Weights of a small transformer language model: 5.68M parameters, 5413 steps.
Each number is 128 + 24 x the weight over its row's rms, rounded and kept within 0 to 255. Layers, rows and columns count from 0. The size above them is the row's rms in percent of the matrix's.

# layer 6 MLP gate, 768x192, rms 0.0758, rows 148-169, columns 0-47
size [ 98 100 103  95 103 106 101  97 100  97 103 101  99  98 102 101 100  99  99 100  98  95]
[[152 145 127 123 150 152 110 131 141 118 157 133 116 155 141 123 157 148 106 128 183 103 127 116 131  98 115  77 152 144 110 104 133 123  96 122 105 147 155 166  82 169 113  95 151 129 133 133]
 [ 80 136 109 106 137 163 120  95 138 154 153 107 191 104 164 131 132 107 125 154 142 110 130 146 102 110  98 120 114 119 107 145 158 112 144 149  81  96 160 146  82 136 110 135 126 115 164 141]
 [201 107 150 135 120 164 124 136 124 137 145 131 112 102 110 100 124 164 130 116 116 107 116 149 124 155 170 153 101 102 113 131 119 145 156 137 119 136 161 144 173 125 125 108  78 112 155 133]
 [157 136 135 145 147 111 114 112 127 129 140 175  95 101 153  88 115 125 137  94  90 136 147 148 155 138 174 147 150 125  89 122 158  99  88 121 113 162 144 130 124 136 130 130 112 134 175 105]
 [179 102 192 191 157 109 149 165 113 122 135 158 143 105 108 118 149 152 142 112 149 134 152 182 125 141 138 142 166 181  90 147 153  99 149 128 117 153 149 122 150 140 133 116 154 111 179 113]
 [139 140 135 133 146 142 135 117 106 103 127  86 143 142 112 154 107  83 111 145 172 141 136  93 149 121 131 167 117 157 138 180 143 142 157  71 140 105 102 130 105  96 114 139  92 139 142 120]
 [123 126 138 125 123 117 109 119 136 175 124 121 124 147 167 121 148 115 126 105 141 124 123 123 151 115 158 125 148 100 169 158 194 154 135 107 142  97 133 126 125 108 180 133 122  97 159 132]
 [127 176  97 104  92 147 152 116 147  79 116 120 112 126 145 103  83 144 115 141 148 104  88 126 138  81 107 130 143  88  92 103 141 125  90 111 163 138 151  99 139 121 144 143 159 118 109 156]
 [100 121 115 151 147 123 168 109 149 100 144 109  91 117 145 155 163 155 106 114 143 115  90 127 153  79 144 113 121 130 123 133 119 106 145 133 118 101 129 121 137 135  98 150 159 177 146 146]
 [145 117 140 153 133 159 140  94 148  66 110 163 142 171 115 162 112 117 122  92 137 158 118 135 156 186 157 122 124 154 106 103 131 113 115 146 137 153  84 111  98 154 138 124 145 135 131 112]
 [128  83 132 109 171  82 122 129 121 128 135 123 159 112 124 114 160 143 160 141 119 110 133 157 151  91 103 109 116 153 143 111 109 181 185 143 127 118 195  72 145 121 114 137 126 100 155 102]
 [109 136 151 156 121 110 134 103 123 127 164  76 121 154 114 139  87 161  91  90 122 145 167 155 124 165 155 107  85 135 149 120 154  82 152 102 155 121 138 145 132 121 163 117 174 117 138 136]
 [116 132 106 111 134 103 135 129 142 157 128 105 118 119 118 121 125 189 163 178 159 118 169 138 139 112 147 128 187 169 129 147 109 147 156 183 144 152 143  97  96 112 129 107 184 107 145 104]
 [138 122 144 116 124  98 112 105 128 121 123 145 111 169 119 125 106 122 126  86 107 140 144 121 143 129 134 138 128 157 130 137 160 151 129 115 136 124 149 131 182 161 133 110 127 138 169 108]
 [ 85 148 156 141 137 187 137 104 130 110 105 127 141 113 161 107 104  57 116 132 115 110 176 164 105 157 161 118 117 158 143 116 163 116  98  74 154 139 171 137 134 153 122 144 126 137 130 125]
 [162 104 138 145 143 112 129 125 133 114 129  91 127 141 140 133 116 116 132 131 115  93 133 108  91  88 150 154  82 131 104  93 113 118 130 158 120 148 148 110 111 161 115 119  96 159 115 144]
 [122 127 183 159 131 141 140 111 110 175  93 105 130 150 125 135 124 147 100 101 134 139  86 115 157  92  99 110 146 145  68 129  99 118  94 149 130 142  74 131 124 175 138 147 134 128 159 122]
 [167 135 138 166 141 111 116 120 108 208  94 152 118 154 162 105 122  76 100 119 124 129 121 110 104 140 108  91 133 152 109  89 132 147 119 111 131 118 111  82 116 172 116 162 135 136 139 135]
 [142  91 125 121 151 122  95 136 128 118 114 135 101 100 182 149 127 158 144 113 145 124 145 104 118 155 127 153 118 112  81 125 108 165 115 118 103 105 140 140 147 139 125 110 164 167  98 146]
 [128 140 115 183 117 173 154 104 133 148 131  84 155 163  94 120 122 113 117 120 131 164 118 129 166 171 119 133 131 164 143 142 152 130 147 113  94 110 120 111 132 170 110 149  64 137 159 123]
 [140 125 126 115 170 134 138 132 171  88 167 144  81 127 128 166 153 179 105 130 117 136 113 122 138 142 113 167  95 118 106 136 135 135 160 130 165 164  88 100 126 132 129 150 144 119 156 147]
 [111 137 117 130 111 143 163  99 123 136 102 144 137 137 178 102  97  96 173  73  85 149 118 123 124  90 143 106 134 170 153 107 109 122 101 129  86 161 156 116 122 167 140 163 100 127 156 121]]
# layer 6 MLP up, 768x192, rms 0.0731, rows 148-168, columns 0-47
size [ 99 100  96  97 101 101  95  98 100  96 105 103  98  95  97 100 102  99  96 100 100]
[[122 108 142  89 129 118 148 159 103 126 109 115 160 116 126 116 144 184 150  96 138 115 123 115 161 160 132 129 141 105  97 155  67 148 175 107 120  80 148 108 126 111 147 125 174 107 118  94]
 [138 118 144 162  97 105 133 116 131 157 107 150 150 158 130 135 129 114  81 129 142  96 142 137  97 128 134 147 138  93  99 105 108 130  81 101 115 155 164  98 130 141 126  98 145 132 101 136]
 [124 151 158 100 101 134 134 112 138 120 147 138 100 185 147 138 155  67 147 107 125 124 159 114 127 117 167 158 135 113 111 154 132 152 116 111  90 107 144 120 136  89 138 110 144 160  91 127]
 [101 129 125 112 145 111 152 127 116 172 137 144 120 115 139 100 166  87 100  96  63 138 117 137 131 138 139 142 160 127  79  84 153 133  93 126  93 125 117 161  85  97 134  99 114 192 110 135]
 [169 153 141 118 157 150 154  83 120 148 123 119 141 153 112 101 145 136  86 124 106 136 141 171 125 114  96  89  95 115 124 103 135 180 110 157  90 113  77 147 113  78 149 107 106  97 125 173]
 [ 67 118 145  99 103 102 172 177 120 128 139 137 146 101 118 117 167 108 149 130 113 143 166 149 177 155 131 165 110 111 158 127 163 137 133 100 146 110 116 117 170 156 149 117  88 104 111 103]
 [156 101 146  81 116 150 135  88 158 144 114 179 159 144  87 133  97 153 103 122 155 121 119 181 153 123 146 152  96 113 107 132 139 142 123 130  55 159 151 105 120 117 177 143 126  74 148 168]
 [115 108 126 108 141 116  94  99 136  89 127  80  63 162 105 109 135 125 121  98 109 161 142 130 138 173 144 186 150 104 116  96 124 135 127 151 155 125 114 132 136 145 111 125  91 134 136 124]
 [187 136 151 115 148 111 113 120 114 118 152  99 122 105 157 111  95 122 105 111 125 106 166 133 158 147 115 106 162 173 153 115 144 105 104 119 144 149 162 111 165 143 192 134 137  90 121 101]
 [146 123 120  79 139 102 186 123 150 125 131 142 124 125 156 115 137 140 119 155 123 114 117 108 145 143 163 112 163 128 142 140 112 126 100  83  69 149 144 140 118  77 101 160  98 141  94 144]
 [105  90 160 123  97 119  83 136 110 116 150 144 152 112 128 142 132 128 174 123 106 159 109 111 132 136 113 116 109 127 177 113 137 117 132 115 129 112 142  92 119  82 131 142 143 116 159 117]
 [ 95 150 134 140 138  97 100 129  98 126 118 130 115 112  90 164 133 125 159 107 129 162 164 116 126 141 188 131 115 100 162 152 111 109 148 146  92 129 131 144 115  88  99 150 130 108 149 181]
 [137  98 145 181 158 121 176 100 145 116 123 110  86 133 134 138 158  92  92 162 142 174 109 110  75 131 131 120 137 133 154 140 129 120 168 129 138 117 121 118 119  99 141 164 149 100 179 138]
 [ 88  77 124 128  72 151 102 141 139  99 163 101 141 130 118  96 138 144 157 173 149 112 161 109 168 117 122 112 142 145 149 128 134 111 147 137 143 173 130 143 138 119 133 181 118 108 141 162]
 [110  98 113 133 104 132 140 112 135 123 124 112 118 160 109 131 142 108 122  82  99 153 100 113  87 111 100 113 140 121 131 141 111 138 113 142 145 124 106 124  74 114 114 148 140 120 131 159]
 [125 122 127 136 140 112 172 154 172  99 134 132 123 100 120 122 158 151 177 165 130 132  83 133 114 115 118 149 122 140 136  90 118 107 175 147 126 134  95 129  99 139 100 138 123 175 142 134]
 [108 126 136 147 120  94 116 105  92 141 117 108 107 133 146 148 135 114 100 154 114 111 116 121 145 109 114 119 100  88 120 166 125 131 116 123  59 106 127 108 145 102 114 155 115 103 126 133]
 [103  84 121 131  68 149 147 156 111  85 171  90 168 123  86 107 141 138 125 128 151 137 146 131 140 120 162 124 113 144 155 123 160 137 142 188 163 105 146  99 120 107 157 144 146 106 102  98]
 [139 149 123 143 155 105 149 114 147 132  61 124 165 107 105  88 133 116 151 115 116 133 155  89 151 118 113 127 114  84 139 133 123 113 150 121 120 116 103 105  64 104 112 137 139 148 131 157]
 [133 114 119 177 178 111 132 101  95 145 133 143 145 190 116 110 129 162 164  98 141 120 138 115 138  99 149  87 155 173 127  78 105 129 122 170 112 156 101 172 135 167 135 177 122 122 115 132]
 [104  88 131 135 126 157 105 131 134 106 132 173 174 136  91 133 146 165 143 131 118 153 110 124 114 124 132 121 125 157 113 112 111 127 111  89 137 140 125 119  91 123 116 120 156 165 134 166]]
# layer 6 MLP down (transposed), 768x192, rms 0.0689, rows 148-168, columns 0-47
size [103 101  98  98 101 104  96 100 100 104 108 107  99  98 101 102 103  98  93 102 102]
[[148 143 134 125 121 123 125 128 148 157 119 148 185 105 157 145 176 141 104 139 107 118  95 132 140 122 135 112 111 137 152 118 100 137 135 106 146 100 117 106 157 154 107 131  83 146 128 137]
 [128 143 138 169 146 156 148 137  85  99 143 175  71 142  94 121 111 127 151 113 107  99 129 136 112 145 115 142 120 130 125 133  83 132 122 134 119  94 111 136 145 127  87 134  98 111 116 117]
 [143  84 148 127 156 118 148 114 125 122 146 157 125 149 131  99 138 137 166 142 117 170 117 108 124 181 146  93 153 119 133 103 103  69 132 101 146 134 151  95 117 129 140 126 129 144 177 123]
 [180 118 130 133 138 118 170 116 152 160 100  88 122  86 130 165 152 143 100 109 121 131 130 168 153 147 124 112 143 124  94 113 135 103 141 142 184  88 115 114 149 129 143 150 155 136 111 136]
 [139 101  67 120 121 131  66 116  96 170 142 151 146 100  90 130 174  76 118 126 164  86 131 164 157 129 143  99 124  88 141  98 110 110 166 115  90 145 103 114 114 130 140 124 124 163 126 145]
 [103 120 119 136 152 121 102 106 148 151 108 145 149 113  95 105 147 109 109 138 162  76 131 107 103 145 100 137 119  88 127 169 136  85 159  74 167 122 103 106  71 101 113 138 177 125 136 161]
 [ 89 129 176 148 143 142 141 146 125 118 103 103 131 146 106 149 102 160 112 139 118 113  90  88 131 132 112 125 127  84 135 132 137 176 110 154 134 108 134 107 165 127 120 133 159 133 149 115]
 [135 135 112  99 145 115 126 117 108 158 112 152 141 115  96 146 129 122 126 151 119 134 129 114 115 148 151 141  87 118 140 148 127  84 120 122 142  87 123 122 178 140 106 164  96 130  96 121]
 [109 140 107 124 132 136 141 152 127 115 127 209 139 115 122 133 141 163 129 146 145 135 148  70 105 129 108 129 102 156 108 107 148 143 132 124  97 175 107 129 134 129 104 176 155 116  78 126]
 [123 160 135 112 135 142 131 179 112  84 164  98 156 124 160 139 154 110 122 161 131 116 163 167 140 115 139 173 128  54 137 136 131 135 135 150 152  89 128 192  95 146 119  90 149  96 116  89]
 [ 95  95 164 113 119 136 157 144 134 137 132 115 148 136 146 135 132 165 127 133 124 159 131 110 121 116 178 140 153 124 144 128 159 150 117 129 121 146 117 123 151 144 149 114 123 154 164 130]
 [124 137 108 120  88 129 143 132 129  99 132 120 100 150 131 117 189 126  85 170 103 111 110 109 124 123 110 163 157 119  86 135 123 155 146 130 140 168 112  73 167 122 149 109 124 139 111  95]
 [132 100 152  72 153 132 109 110 149 100 110 110 134 160  94 117  92 149 129 127 116 178 160 134 178 104 131 126  70 100 118 122 111  96 129 154 144 175 102 110  95 123 107 133 136 140 149 126]
 [150 132 121 103 153 132 150 120 118  98 104 134 122  96 125 116 140 167 106 122 142 133 150 111 117 145 151 147  87  79 152 149 118 116 158 133 117 150 132 113 157 170 100 170 147 173 132 119]
 [137 130  98 154 105 144 139 120 113 131  92 138 129 110 123  99 114 150 139 146 164 158 111 174 169 157  98 167 162 166 145 147 105  99 146 132 100 133 101 107 135 142 151 171 125 123 118 162]
 [139 144 132 123  90 141 122 132 131 131  76 104 121 161 192 161  86 123  80 103 126 151 119 125 100  96 140 121 124 139 100 155 104 145 155 158 164 118 175  97 136  96 131 125 125 124 102 112]
 [151 124 148 140 106 147 105 108 132 121 115 120 101 101 145 136 175 146 140 160 114 141 152 114 124 110  81 125 118 128 130 127  99 125  94 154 164 110 158 133  71 151 155 150 130 114 117 159]
 [181 118 141 136 107  93  84 110 132 142 147 162 173 106 128  99 166 100 180 122 138  99 162 128 154 137 136  95  87 135 113 134  77 116  98 153 162 171 110 100 159 126  98 148 131 147 144  96]
 [110 132  91 124 112 216 100 140  94 112 137 150 132 148 143 117  93 127 126 110 102 109 119 153 138 123 173 133 142 151 111 127 125 168 150 106 164 125 138 118 169  99 164 153 131 109 132  82]
 [126 137  95  97 121 128 147  83 131  94 111 174  71  62  62 153 149  96 166 126 123 141 124  81  96 119 144 137 100 134 103 129 114 113  85 123 117 128  79  96 114 103 131  98  99 122 108 107]
 [132 112 129 145  97 115 124 143  97 163 134 140 112 174 169  76 114 137 138 145 146 137 117 112 138  74 125 107 160 135 144 132 145 134 140 119 111 105 103 125 146 126 151 142 130 142 116 138]]